Each number is 128 + 24 x the weight over its row's rms, rounded and kept within 0 to 255. Layers, rows and columns count from 0. Numbers have three digits each. The size before them is the row's rms in percent of the matrix's.

# layer 7 MLP down (transposed), 512x128, rms 0.136, rows 202-256, columns 0-127
102:127140119129149126113167103151165140125158125149113065151112100156139144104138158140166122145130132129086120134127146123126094112136121151158154108096153098089139119088116127099137077136131164157121112109133141134150097175168105129136116114113150102145147105102142125154093137144082166153134140126133146175123154119133165175089096161174108105146146118144144168115152128120141122186160
103:163119117130122114128131106110097109104093128144137109102061109137101141099143079096105151139151112123133139093140125151128126102130089145120125115102130105121138108152074131121166145108126122113147157146145098179080123143085119130142105127142127186132164093142126112178126148133130078099122128098132110096100108127156168129068152131121155137099099132128096092146137131124155150172117
095:124103144176148139137155152088116137123164148099155124107123119139115132148131112135109112114118171175166147112113128170124109107133102186163147130109133150133141104138100124118116143118123134116164077168147192109113136149096088130152182125130159129084103177142128114145096139157116105121141112121170117142153129072104098086137140084123147139123154149101151143135141144120136121149154
117:103137128201136130126156133062138127169144137141138144180159154111141089125126131174111134110135170111096124145114114155121122144112112142151138160117135131177139107129136124112175109121129121121130138080144143144135154202094143150139126118168117129106119083123129110109133124148133094153065150085102128098111146106151132117130134095123090137114143118107099117167135136159145125159113
085:130138116084133094118143126099113117112155126125098087144081132179090158113103139142183070100126156085147120094154147120139086124168092128150103107113134140108112179120152110151109109110131161126140105127106150122134150144136129099105136127110115104092190118141112136098129157105132153135166102082139148083096131096101132128134131154157100134129097128149165139144114127109128147155137
087:159156143102105098071145110121150088148146153172102126120150145141102118155128122092115132131126113117152116134078133135123132101121091109096132110124151135159140111119066168152107127158115143155119108158122071110160156139168158161155093148146167115129138139102126132130116084164147125119121151157154147115097135149097137112161110131138132159119127141127162081092158165126171122113100
114:118116119165119101122131140114133161147128151167129140131115122087152104169138120120135106098120159156125155138103169072125138131105161104155127111146110075119144112137142106112082150135102100147126125128118139138107170128148121121111144131075116087143159132113129089143088140138157111109137180128090134139179098120089122119166137110132188099127120128127093147181154094131112153138082
093:124105118175159096118177127109146112148104101151146195103149108147139131144142111113123077117073111132116154159141117114108107121125168145152149135122146150132144130096135123118109172122134076145140130138065156150158170108123123158110102129103115149119126175117114153134120078132140166101194109143124112107107147104128149104145127104130123142149132132094100109166128151097131150138117
100:155130134145155162171121162112143181113147113142159115141131107142115107156128125088147121144083129152184129092126147112106128132138134091092111110111118124136152123100077139189130169148152145140154113144107127078151092096091117130161117145120120095129140157103130140157168093122151104155189119100146140117104142111129152106100144125132148130151124123131097144140149071156109133158130
104:131123128127146120080132163103115136157129092153116110141174155149123150115102133156138086126112100132159131157114134124136138124089179121129145163150151124120093138128079103107169148151127133143123144142130099141135158162097109143076111125143115159148122124131146145120079156120130173106169181135137118110088172099120121124110118092101141107202128106134160158096130128155146148096117
094:111121135124150146155127129088117148122162154151146122160115118128147156109135142133133120109160146116089106163169195131133118181147104121171079156088109150109112140097143153096143116084127132103140060103110128089104151151127116089129127174148138137146185128122082111160108112152135095121154149108126133132158116114134154130122123120120110114121151134107113106183095118154136160120125
098:107109116150110098126136104133098134167160166120137137124132151142171155120125132143133101087127100111104141122182116134144143112117113161125109139146124131128120141146149098180149111167110188126125143168102125128130051152087142126118169085132101113161135140131167094145141149133110142151172139103130128133088145154162107115117137166141142090100122129118141146128132084187136113144095
100:110116127074130153124165155097114170108151130097136110160064129128107141137118112139119174103117102133142118111160108167127069107170101107175129165121155134122134148114163124133140124142165144117166139152173122137139103143112138104149127110166139165126140087147104123153145151150097124146117101121109101153109119173078108185126135103122129143130141148141142111126128153101148081123112
123:164122134153110108108096125112125131132095131135145154164096114114123171099113127118147085111105092139152078162129143141150146132121118113161078102147097113091129160141132116122143121115069141120151097118129147150111143112112065077113121141098109139152154107102091147137085111131105119143161159137140127155142124125135152109053124139117126140147153126097105118169078135150093138109115
102:122172131117172112103121143083131072120138103132160128142152090111116158133134139152126158101164086099172172164100123147098142144149118159125123108109125138122115124140156127130153122119123055138103120177164101092163104133098129121113089126128139096134113187128151078124144129092113131143148146120141122104121118149138109125144139149111092163118109099082108138155127133120160135149161
104:155132159131137093136139137140128143126137139112130134127121152189133135170156138135166131167164105170173107106124111134120109091111160115172134165177114154120104114167136180145095101169137152103098138160136142092119153101124094164122099164139159117150112125074140111124117118148170147113148104165163139157124137145112158116150143157123116152169130104127119133099101127129100123137164
089:109125127149103145140173125127167153144134107102117105119110107132126150123109118157160112140155062109112088133102101119112130096148117126099126146145161164199096100116133120145100136128101087110129145154133179116127133087142138149105112094143154175105134101155103110157095097141128147154133148099158107127112121124127146107141102113164089144099113135143166110120122162192146114159138
105:134108147153138098106143175125122096135169126102123149091163111144133118121158128145155149076117126083108103142125120114130126134121105111142123136147125113174135159135110134142108118145138142167110106106141117078141036071105100134173128123161111140150167115123122129095128150128109131164123113122121123140168080126143142115091132169121096109118162141136122175171128117155134138172128
103:152157127136126120132134140144151112117066087137115102149108123127110161137141185125121135114112114104110107159136111094156114112158145109135105137185160121118151180147103123174144142136093138174146154132151065138115087096117099128151105114148136150148151116111112133096128137164104114158136164101149107122148124105118130167115052122146124090117130125115123144127124157152080128144154
113:148149138172198120143156131151137107126144106115142105154135149155126139111158121135124102163159111123142121124117168134119114132095133128151134090127162158164158082118098134116104102145122176134119112111099104164126078144128117118124099113136149128140107098107117113153135132138102127161139080163099101117153112151088149077108163117127137152098166100162149166133135124108120148190092
085:160147153102098153132166133121141162093128099143145124124135153143138122094123119137154136137151089119161133152165107175124119167175143143119114167089107123157112089140106156163156120128112128123117131105142140148101094113132166147108134129134156086128067139134117144142124141105094140167095162113096131155138107177127109125138128130125096101121133141142122178127112166164104151119054
089:135109138129118152138154133112103130147110117123158154157132085115114157121131083129098137101129076157104093145104143125110143135137169123096120131152135131165139115150123086112133111131110116138124162162156124141123183118114123171146097184096143145078183127100126138125121103143136144121127112069141101130099108118157118103098129118093143124145140103162187146147076162113094146103106
088:179102131127118151091159154106113154111159136154118085145094140152101144098118111153081128111146148118148128134175155110139116143142099129145155137098131141155125103143130129126166108153175099114194118113121110109123144104106159087126168131152157146072124165142132117139132179146120107142135154089144127103116103101131122155103125124129181135120145121160130130165100112148126160178108
091:146152091180140124118099125100116146125130114138116117158105146044116141112186120130102133132134091122132139113152102137132113097185172109131116165149101132129121123098155135126127129134140172140081140150130119133130073132106125144124138102151135143091118126154141143099108182132064106148116137117158100094114147088146102115113122113135116069122137135130118158123131159128095121106097
107:122144104126143162135125141074118124121127103173134123099112164180134151147138162117107156109096155115130097154177127090150075137134107124104146124067147077123142078062120164124141125109123121162099114163131105128149106122130128126134124093153118108087091101138129112122134155128140132151097188144091113148115129097115116115149108153146119116132103123113141164128126154148145092120125
115:084134139122118118169127138167158111118095165129118151124088166146096123138123116118149107125142129132151129161119096130125093112141143098092131085123131105109150121120117092121141115167159155141130158146168129150133149125147167127113121128157094149114117170180078109144098203092117142106139136110097115141188149143134120114143133127145147133169099133129179118086125136127119166084124
100:083132102139106174147117131074117068131106124100113106160158105154136122147116173090145097123173150113109148143098162168119145144107110123145180145122119151073118146116152117110125127102156099131124113144121135153112050135158134113127126101136144165121151144119168110099143159103123146146132129152157109141111106121123141104146116153128147123155119088114125157163142155127182135117115
109:137165094114131144131154129159162114087129174114115134154106138130115127121155109134086108143129126106103155126106133114099138098107102137119108094148129131095130108144116067150080171093129088110119117109117104132154149090125108099115133131142126134123092158120152089135161154094127131153102130183102105121143152104151141141093156133127173093122100103166131089094147174139126146148179
099:138108158087103123128121098105107188190118091139123090139139137104104149104147089113146121139115131124124119142151117122123177165131102120153132132129145135132101167124149176124116108165145161155128141164134120127140168105084157133115169148123131169136127147122147088127111131150153147122146171115137155155117091124101154178082117129149139111122139170132175157144138175131154156143141
091:142148124123122134126151103146136063089138148187133085119105122115140155146083140054108140122113156130122140164123123132191109181140135149156145118125137128161117141132113115150125134117157127115134112128142148133157048152148153125146139131150115111112107154168119109112126152136137159125146115101130118115119132145148123124159111128129093158172136116182157095106111152079163128125110
098:126105156137084110149104173110125166135154140153150125128123169081127126144150126139120143162152119116182126166126101129134110079159174130137187092147100130139122110109153103119155126147107104115097137153138177100162117151117150151147144109101148151088133131131123146128094163128133143107088127156167145121106153126085103137102090087112179132132135118109145098135165121152135139148134
090:123124141084103076118132125123117160092111090117149146133147162187098171128112147143124117132134089140151130127145105072117124131182144102111126142139121141139090125136110176141154136129117172128129150139122145123130068125086116137108157127135158145138133134147126148135101155119103154098142133086126127144107088087118131129099160091171122144057112121160114164096140127149144108107109
100:152118167115174117129130125128132073146130116154112118105143128137161144135131116153100072103152148117162108092179179144121158104137149122130140132158142090159126141088117131134099124122117115107104096164122137150103117126135157105133061156117138122112110122139122126162150120126137107119133091118135131135144124156133149169081133165155168097098112067137170145166100145128096134117090
093:156151120118149137139133166134150116183116103133169107103124125147142117144114156130121102099101132101148117133126157184120102136107088147094108098116112126122136174157125115128172118079122115141136123148131100137167146138172146112145146150120103131114164138114137134130186149083151134182126160106189156116137121126144118146153079134141151157120090146087142099092102109134104156121104
094:115117091118138144105134125086193154165183134147147080143100126136142150093174154155169107105168133111128155126128142150145119137168110129147105131098128121116122132121148135166137122123164146140123140130122172080122071110083155150130106148129109105126127098145115145122136136120099143073148146071147131185141127113127122132121157121134142129095149153126101144110177134146139101104127
104:197114138109124120096104087160130147128104105096136119110132089131073118135112119134148107111150169149126124099160120116101194137173121117126129129158175094155105146123104148175143097110126163130131150100106099083117158099153113147143126113116098179123146132083105155153150146140112138141135113151128160112126132182143142150160112099076150133112118122121136143115109137118140119122153
101:129133158106134155161132100135110133141193149133115115111130119132134189139141128111102116140147119100130144117132077102114155093173132141116073141177165122136139118176115114132138099137148119128138124088122092129159047135105131154118179115112147120156160118088112139126139142108096150162112150126132106126118105088107140138122136172112141130097130170170158117129125127149110165130157
106:088111156124126155152152165061098146109112053153099133133143100149109149096145160141140119132115096154130103081143112127148149134107143093114124135102154159132167133094125116099163145121108168124125129143163153077183149147146145120157106128135127112113149109146080121155132137159146106126124134135088126136095076109132095158148112125139120132117149124139137101122118150164128154133166
100:151113087076078158115121117110097134115079145103147074121117146130131124158107143132147126116105159103190086082148113147137144141160144105139095143107126133133138144099142148130120141162094127117128128114151140103153127146119123163137161093186151106108135140113061153128134184146144099083133122101132104158144125151131108135126103125133132151144149138150107115174127140113101123141092
095:145084151089114163107152107115139118120124165138119108106135142125073111125127141128113103119124125112127142185154098114133116144096167085140107137161143090105119128162122131144124152157127125115152144120106145190156125140111095145106125099157139139100124220092150149136141097186136122154147164158171100126134135150144138122135118131128085113151146132139168124121125137114168120128093
104:132124135137108109082161128130105110154129130123105155134165158160136125094165065090129105118145133136151118144120157155153168158102141131104131101135118207096120143174149127118159139138115073103133148121144126149116153119113133147146102158128175130144128113121169146150131152156084133123127133118091163096126146148112166106094117149084141126107157143145162126172122086114131142145134
086:122118134146109127124059121106100138136138093140110154172128160168145130146134124153138110121156127158169175125139139143100179135144113140100131130142101139117130136117128118150106151147128149158160140134103170158112000106094121132110152093123147137137150127107131127106111106116115147129159128117127142125100158138116123142118112146132122149147115097134114108143159138172158103164160
106:136090123148150119141159168139163145136151131152139145173117127118161087112093104108139111139100136164121137154134140145143106127164102084139104150116094151130119108137119116093127119125103136132152052141120114079137127139122073077130141107135102095148131150112168130158099103153136123155145110101136138094110089163098169147150131156097079107137132109126139151181121108135110102115136
107:118119126124118122155110152151173161143124083109170160131112126101126177128161163126184168126122111145103096164135143097155085118142131093110085114130135091166112146120103110145124109126089127121100120172145139154085117074138149104116146128126162168127092118115098151123150097101141097160079119145140119125121111155114138156133136114132139092093133151122140103125144111169131086131140
102:107109137123113099089137097148137125127123106148101067113099120148134136145139159159174089128125182144125171136108148126108125132114148115106139133143121113148130109084151138155121160163091166127182127088102164095084127153122089127124140119129137089125122112101159130163114104160075117121150107139132155160190124131114131134100150137087135124106083154116125128135101122094143165135120
108:119108115135161119141164130125185131140166153125133144167158123097110184126106110096103105131140157109156124169110148140123102113145143120122130114144123117170139111135128107125142143141121100117158147133124117199168172098130107153113132132145140155091135104154107155118149181101120134161150145131112092121124128125149104133104127102060107133089167113122079112123132118129179163148162
085:137124172122093093129145168127116148125131155132129108127073156175132157122147116126145117090120147126125066110149105151121060088166107128121122122082152122120116109106125138132123116105156094147112163137154136141157111110107149142136134152152155102085124097150127151098119137131154141172072099122131123115113144066116117116127112133134097130097160163157106130149094148116147085149114
083:110147119081119110155151126149125096132132132154159135150104138134172078125145116118062141160090139129170132119166114109135172151119111158103153110127139133154122155123126102132150156116099129115136120103147144127110069090168181110114113136115121172111102104121117140173097106156111083114116138126095140124122166098112177147156144140130111127100117126100080093119152107116111124136099
094:117122113096090112083096136128147091128125072106138136105150135098085103166073104129089141139094144128116166129116155147112149136146131124085166151155156123132101152095140136137126142119118090135125115137119102146097146101161166148124112098142110154133103121147097130154144101136130085140139096125137149080087110105149121124134130086103116136102078157098159167117144125090119128172135
118:149158109084144123143152162084105140131117141104152125084148115167155098133174085144124103161157103127125094113151152169115139097175096144088114135126116132151114124096129135119118147128123110166142166143153143127166154075166124090165148131168110090125133108129121156093133123121134140133147131139160192136131104139082120107134130082167142114122141111140114133142150100159122103124132
114:126081135124108157127148142130113119148133129117108087131107121060089088106110060140119135101112103141148165128111127153104111140130124136112141148113150128131104123146103107092135124123146168106113122116174138106177161146113138131127140153143180150120075135166076115117095133147086133144143138142155109118121100136156112068113093131127099106104085120138115166154105145168126141115138
111:111176120132119146082117099121131151107115153109112173098139141145122125124140121092117097136138137150113151112133132152135130128070118122112106168109106137082124112166131112092100167163147165109142137146128156142136177135138168120107152148121128146096117133059136139168157109099124158092167118126167114117175120153138155164151117103134102101129156139097121162132092140114097108099161
087:123163157115139124163101135147107134098110106142108080092133166150070085076129099157146127151124139119119168154109072119142125129166174118124131106159149124101135119160116091126144096104122135127115149106080138152144115100128155153143149070096146134108120081117127122100118127133122088137124111116119133163094146153111120134156111160144104150151114104146093127114075130164150119140131
096:117122135143131121176128162082147158152123135120148134139085095126135114107125113104163093141116106131119125101105154094124177149109108130113147126146153092168101118125124102135141122142121156100126141094073130118150098163138203130178140100128102138094100143114133147068106125115147104153134146104143137081150130128110086110124173151132095174148127122139140092097123120121162123135107
113:125142106133108103140134164129161153108140092149177137150101104121126113149122167164121122128105117128126096077144154116114116070115139120130084105136107146102161131122112134134094135147101134118110122167136155140165134130141170068146100137133101150098116132100129105121113152126153101159129136166115074137137160181116129073158146101175135126104142086129141159127100099080121123121123
# layer 7 MLP up, 512x128, rms 0.152, rows 203-256, columns 0-127
105:091148109105146102167121130141093096169120123094138145115141091106128138137137165202130112105113109123185117130115150130135129148109163155133127131118122120112137153086150156136110093149138157148106132117093129112159112102125128188109142136150146119128096159149122167099132120109179140133109099144144160110177125132104106107158099113126149134139133158154139174080076147120111114101107
091:133134141150094114107091131148156134156126108164143108106122154119171140122128132132139138153185118076135103093096151109111112147126148085122126147138137111136127130154152083123153081155150167110094151099153109121102112158159158099128091119146128111151133123128162156123169115088125141118179141150092142099099149155094128150098126163127131102135133089138121127118124144194098126084108
111:131134145092134143124086100115125148141145110130125123117124106143116164125187094139107124060098098114151122092116140118140148130119152102099115137136130098088135126109120119142110124156085139081118138164134124153124110084109179132132117128148111113144155150157133154134136132133187129113144155183117146124147118113136115125151148123131134101160159169186144147124089114062113073118135
084:143114165179089150142120137146128134140140137122147132179138176139151107136154108151092179113146119165123119170102116150141113098109151160118177133110140118180146094175116127140144156121138081146157104165137144133114103090151125138158166138120109130158118147121137115188107136121116128134094131130092117171144139155140131150122145134135154093115155111124120138125081139150092136080162
092:095081142137134147169105119119126164112110112096166118080132101121166129131112110160139097131133148131114135117161109167115157153118175157142127143130071121107117129119178083113150119096125140103121166082123183158107101117064096114097145122107109105126102138130127116125127148087118145133116122098105122137154147104110122109111132136125104100153093144146121184115095102120093125129149
109:139112104126105135108141144122115135089113157118116147172141162115125098142091129185161125123111112114090121102180136144103123166106120135131131157161128163113115167092091163125104085118123098158091127140126101090147123125145131128139148074133066155113133166096116137111110141109128110121101095131120147103125158164112141129119088145134118148097088114132108075138092140118155162165135
104:159149139096107177128140145167139142114160170080121076149110124102148099111134134108120162119185104139140107115103120139151147111095083101105099136133110119137108116106125149148127101109115126131099090145195111113106090147131125115132163124120125096114111106149127121109110140141102112123084144098124144106125134146136108130142137149084098117105125149160125101060105102159095119121182
103:144154168140119110098112128160122088171097117141135127130130131106132145105127124150126162072149132155147103182103100134092138106149169138128127151127115112139130124127159141065133094141130111120142130151153121172102139134129129102139108133142148186134132125176128144125079154142109117143082180154179119126137128160171103126160145107145129159135182134137134099137116152113107120079109
098:160138145113110161154141106116093120099143175108144146133107090094113086158114106109125141171174164135131138135113115148175162133144113108109122103105141140117126147146165150161085154156129087140109125090138123143111130100156108080129130142124132091136125150100112134125146119113121124128123103174132186133167073126117106108129126143125080106117120160138110134164133100159103154138190
101:131126148172081106104133102164101123157119099092161167112123112094160190108160145103146133124137146120153149103135146174140114153119146145098099097158118133154157155137118125143109118155141105142147156171135161111124117135124134136112131138096122138141096087156110118137114101122167159163107116125092082130089149110108105150122202105146121130127109127115122107109174114140125090122162
116:158125128125087123154121139152124118107159117126157145093113099096179105140109145090141084132136121115137134125108084133140123149108093122141115123156111117128133128159141081158103138158150122141158106100146138147143115154121100151106141127103132099173201116133125114086150120107120142103157111136122171126123142132148155130092083181121170086134148118137131126178152086131150115178161
089:119131138144126141145101138133156112157102156202158126116145126115135124115153154163142108123142110104126107132178139132157136119176185141113106135097120123127104133153134180117134149178120162108130158127140116117163165102172127134153158121082149135141094135123155157090116143109120106066148106183134162134138113113124174131111146137100129109116124137103144151120133073158099141140119
108:138083154104135108098116106175113104140124107145148172118141125147141197114095112152150082116129152161114067117089099156146160124134131143119139137154111099117157138132126151135174134112109159142134112137112150116143112184122150069131124129128133101163137097139136120100122160079120092120153145130158107102178123117113170115128129141142137137137120103141108160090127094135139148085125
106:147085094123142132120164128128129152116126135095105109126106118141099140140138106134106130141114132123083112124138119140138139149130120092124142138152124082145089110114137139117151124141069172108109106057115154170126119102162136109103140147153097133133094094113157127091101157087157124097122166151119131087152159121154166124099109164165105139158120145147194113124102125088127091139113
106:143154135124117110128107110135139120139140115172122124112106152105117160102124127135097157114057144094111124147116096131156188148132112139096127084074130108182141139107097079149148136104156112156100137109135093145111139086128156097117159094134127122103129128148141132152131127162149132121103152112158087092157135106141141143162150090101137125085138206130133118126141133116154135108124
092:081111141153146095097137136151172109100121123126134117100159152086121100148124108138124116175097159103102119135078134099146124160116126131151142167149118136091122171153152138106112133148107142091126103071119115131138128157123123093147088139106123106098116151131094118163134135119167102092138116124112128160132109121175122155131129115116154130187125096160140122209150106132139111121118
108:142113143165119067095110142130191148137105137140146147104107159109166155125102131161132102142119115106149160115134144152133134123161122147115100107149160148109090100122151122133105112151126177120149081115151145127164138184131140154144134102129108154135134086098144131105137132095143116124126165127117113117141139129114091134098120154142102074118118144155128205132107116103123063139131
096:123068155141107098103140106140120131142133136141124127059162122129160117112130124174121135129145101128110114113130139212126163156120134123140129105104149129148111099128100130134139139146154135104090117133126128094117121128148102137089142143091111138114141103147152111126172150047146135116130103155145126151116105126170100090115149159132096114114152146169100183143127086089125135132119
109:107148149146104188128167113185166146128144132136083115115125099105127147148138126080125111146140141130119140093136117135160144110201130109132118142126104123122150152147103113106106137091135132139108106145104138101093092107167126097095131105105084147161141155109163096163102113136174156152100132120088147112125113158110112111156107146124180149149155136114143124090161104115128103128123
092:132145106155121089135141173131108132157148130169127143157156123105138116126100090117106088119140118082135150134127115079102102132091146096114109067150147141134142141113153113109114102138118121146109118112071113155192126177118108116152130147153129163099170127134175094143158112103152104132167111137149134149140123095155143176113112120147132092131111131114152100132154122159127165135159
097:126155131095106091145092141098114060110110162120126120121100126140140113114113125129099128182113163102108160123127137100115165164130110171138080104148169164124112125111134137148124111150111113141111088063120127139132110110150126149076107124094115134095126094157138166104132124148115141098130088164123141084135162131097128086138107145096097127103103112133160159143110129144159116116142
091:140094122172118161131105112118123070158166105086143130144167091140160081108140155139172122130155138159125155169104124130104123121135120153138167099133148163124137086123128126119140147169095123144167139093098150119126107133142104145109145150143187150133117126139106113122150119107183119158134162119131111135129132161083161123085149142118104089130138091151131128149127105125120175090136
106:144099123159101122156067098124118102149112129146119125122130110088126131132133112122165140086156148086130116130107118125128138134152146146136139130149128124106076116174113118117095118168124167131108067161104109154108115085112107141115121105140128107102125127112123133126131097154060108100107114124091102101129086119181161091116103134109123081117154164173148104131113133086119117123153
105:120126136137177090116084162098125172190125092131104120105163126131134096094100160153131126109108116102110145114102159152059145146161129115134143128135092113113137145139102114132144121143133144093122137130104124142119094166151123096168111142101122099126114124133118152109160135136153122115134129122090110122172141128154117121125129168115103089125119066139142103074127142184112163113158
110:125126133111092077131104123096155101124098103122155129156146124100131070080108179110118128164095138106120168177105132125139138152098121104139115106142145098118159102126104129093112143157151093114154148106136152118125125117133136133108103116114113175103130156115095125124136162151129095107105101152117125111173162126179112090114104162162138118101126097102099148079135093144155153128130
098:163177120118159063113163103171113148165170136123123112085111117158130155106108081157105172136105123117119128105172130110096165115130095129134119128142106109131082127157126152136128127126105118115079174116129104098144157111092085167106142143136103111154152131120093129153125121131147152113109156119133176121139119147150101133093162127128102113092109142119100094145120112155098144127113
105:137121097144120107110130093151120137129114082134152152180169166128081135156123084157127102144114134136134123111148139150153167106109164109169126076147104135123129140127129137133135141130130144081125095097111149157080143118120161128126137098098111148176138121122121128090115123147105122127131122119107087120126125103138084109100083151154143119106099065084130117141167174140140121105173
099:135103140173094148093102134147129132139149115063145101132121135106138158105138155114124092105147145137130145088113110106141163101113121098127126153089138172123081097115171162126155115137137151161124122131102112141101138116123114198146144075108154136136107104128123155131144107121138150136130104116145091125165159175110105134105136109141131106143144121134183192146133122130132137116186
096:071132104159125129106098140109098133176147115100164192116144125129140098106155109149184118138109123150158158151125159151117131081113092115162116152117156158117121090120108135083133097150135138147128135134120134160178145115120080156113106089112136156100149087133136075134134146129114125148124159136154109130127142155097104120127121115105154105106113131117144126146174136120135092180146
101:124137135185147125155135127148121106114123108127143137154162148117067149118142148141121132108124148128100113082133173139092108110086123112137109129110128121128145182137114109113119141138144103127160109084170121118166103125117120109152134133168051126137151106120154093114098165157166120085132143137133139141122090155109140112146126147149080104173160094152131120117073137134152131145095
094:138172084113137107121117161127122151149124121155153163137139121140127130155117121143136132114144119126111125118099126133148103180097114106139164120139164148111157100137167124138099114121171094086128080160126140149172168161138148081131117115133115160078153085101171153115107090137119113163137078125102142147131121170082107113158132146146139111181123107122122139160109121149149146147161
101:106143082141119121129113133121104100149182128102120144146112110083168102182129131132125174156130114085118141128098081093176083093125125133144130122164127112151099089191136168099120142149119129159131116132139135146104130129102108107123183085140113153149127114132113165151148119145102126120138121099124109109128087135138109123166127085111095113138177098161133114128139092113113121119129
098:126107155134114119135116111133136110100107153095141150100159129135138138099137158114139165122086100134123142150132104129166137133093117125107107132118116114135092113147107150128113211121119149155105121110116160129098172084135097068090085114156114116101064130076130127093118123157158102137109117143098152108103065141124136119146142129143102119143123126131106105127076092135130152106132
092:157137155140116106165151123121110142130135100143125182114152125100139130141103146085114113104074166117124115125147165135133134083110150119140162141188158124129149164114107133085093134164135119132112141124108103170137160168167143108109145127139158164099094112137140103161112169127131102199117113145116103085124108139129144126150111113114141146172118096114163151150110139141156151142099
100:114144078171145112115164158132122117129152128150121151141103129079162147136109148134117166080107125132133139140110131147152146095085160124120101125139094131140101123100097069159159057123143104129125148162111148151133137148103145154100101127125136152191113139114149168104109124167136093143088136123088106107114091113128137093116167126135142136102156116136094107111138151121108106141128
096:121124116126141113118140132115085143122116115117118190134128157121147093100114115100116137109097125135085113103106137106132130113121121091164155182111127140103121123097128165152117172114128168140105169160125145121103197106152142148147109109170130146116110130129140121097152109143099111109145091187159171145138169135128132112160086101097149099123111149146117122137145122085169096157104
101:120104127123159118167096139113143146115087170158146139132171163156167094134139154123089130134137133119076134099109118129139152154144125109114136117125175106078101166132149084128133162140158120176137108128144094104101109108175111110096135144127090107077156113066158148134139147117118137107118108148115096131149108109087128132148112130104129144147136144119111167122121108102123176143160
099:101120094140098127155129148122129123112117137160114106119190147084125106121121112160074140115169142124170151121097138149125155141112103124140119158155119134127118115164129144088054153075097154090098138123115136114118116087135114102118174119126110080140105113118127124194157152145113159112094132123137084141156110115102126134157112123134115104111115156116142144150171088117131129131114
100:109164112153166089131124123120091151093108120109128143137124132135114154119091136137137119113127160081098112116103130144148121099144126204144154111145100151124159148119153092138104110117158124116107130115125103115095124116122139095151127143129129113135156048129116090072113123109095130122100097114095144153155132103157073087153102152155133154178093126116168134145119137126098135135115
107:140148137078129149147122153133137170096130084170163121137121108108100125160099175125126186147136088082128100102147122116121125119098131116182109137111126113155135128056137127172090126114117128123099114133111096118149151109165142144148097104082098140099102161081103132136134133118123127098145157104155122141129145099173105148142145115120138129106103130116167157096121124144122093128123
090:168179135138152134146170147170128146139108145104147119106128108088141179115092152086163160134106106069080133150135144117131117134118096124149082126147150092145156148134132096155144122121150116109080167132126129099107136133109133104137154129149117100143140144167110118150138166126137163094185145133136140122168135126149119132109146129102090102121160142154131165133113090118104162112097
108:143141129139126131117156150101170126147174101112142120128132115113103103171148107082165133132133155122124134128114092114144095106156141092093103128177132116134141126132095116113124146093138098127119076147112095138145111113110145130080100104130112135100128156126168098115152137142183125093121109114131101118102111167117113167150110127098144149177132140100160138163085131092163114113193
095:136144138133088141135149125127098123134131126132123143100154158158125101099134147135118116097143137086182165108112107159121127101112115161073166121141119157119111104129145118166166090101165111142099149123114130095168128137123136167142116073128152122105145129157129070122107135130102156157167147100117134108145156130134068091148153096117094141158100140154126192098131151138144125134137
106:164128107169124167149119156127133109094132145156125130155142143140141074119135140121143129084110091104107139132135091118121125132105105106140101115118131138097098070114144125112167131130186116120085127114098122143109129109172152159126131131088147153144159156104130093103112141112150124127142131119096132144108084196123122135066097128131152106173097116131160163136136151127103123178128
102:157116162138117107136103125167134126138148148109143110160131092111135080159109146174134148175115158132126144134113140118165162131108091111153136137152147167080132164116078109100103138120119119114118152102117154153161090118133152146102127107133125174134141129102137104192106116089149139094079143096123140142128156142125123106091139177155134102125167101112086112105162123149148122121149
083:128146101176192163142094120127095133162096147136122122154128103117182107143097156127095126165154138130145133141121113123116136144140137148130144133128087141124140131141182134107153131112107145109143161135056147149128119135165094105144148148083142130136117143137109172130183115126143127104166108138113156140117105146167121142131145133101146101158097097087126164086120109172124160105132
088:153143131150107153092143140109124147099117124116116124098170144144100183138109157106142139093151100140104104125092128159098069106129120113115113166137126116098142132167087174110090105143145145149109110140135104134108142144130086087160142117128147078141133137134127119079154123085143152122141111116131137149103105138158114120119135142141112104157107150131148122181095167106162132087185
098:139139107113135150155126109147094129141122131125096131135116130111158129074166148148188132133149110118117152113110101097098107126118132132165077073100065087099130117157134099117151122110130121115128146093157164090136120112089064160136159160119149119119124143106179111126081119118151119121113127126115110123171100174129121130115135170126128112108132105156082111136109154135133159124112
102:076140128133104124122085120120121143113149136127101154160128150153132088102125091146090115149110115133187143106104160157115148148120115163125149120142143120133169124137103188096156136121109138110123123176155129103115141166131141119105083074142120097148145069113114140111103086141158128119130135123158152132114168131136108146126133068133120100111134154133140105124148073178122130126162
106:094102101134137103154107122115124141141145171143153155145147122119093098109096136129119101079102089096078146144119126127122143109161194152113161089099139139145140113145111102125145134119129148100108180110144109115146124131138102124107131202117130135140141163124167127147174109129136111155163136134129154105091107135124152110138165109093139078131090139160091124149159090136138138149107
106:112099123146103138141125119124096183127096105118108131087129165141100159120157106100166120075116152143079154124139157141134108115132176115115142113115104157101109067155173115132145162174155151117113153115153139110114121148121148129132106114078097142136144152133132158097156122103142129086126142111167097128162134172125125118126129116082105121146134151129163131151089139075119108117124
094:201110086130167119085119136160123099124133156115164118124100144117163203169158146117117160083126095129131089117111120108116131116134119129166134151113167113144084133126149165129117123108134096130159140140151093092121153125090137095148110154117100144104101151111137135153109167132126139115121139133110119096163096090134106141120149126155125082105152138091166141124146119098125136119107
097:180133099111124166088150094140112110106157119156113135100120168125121119138092157159129172096134145118129104149124100115122155144156144123134101141134086168110160124110143135117130091148130087109093110159162145128116149098109095147083113141138176131179160103165135128157106146102091122094103171121114112139124122119166143096156124100128163134118153126110120138101134161163119155089151
110:174136146156111125056123103170171096129140141094121125111140094151117099149163135094117115151162201086135139123120120121154134111115097104150125119117152159127117100138132169148139141145125139120084126145146092124177142135147112137142102079140104086141103128129132130124133138151120112120145168116142133094105135082123125100117123137147098144084158161134097115140122117154116095072142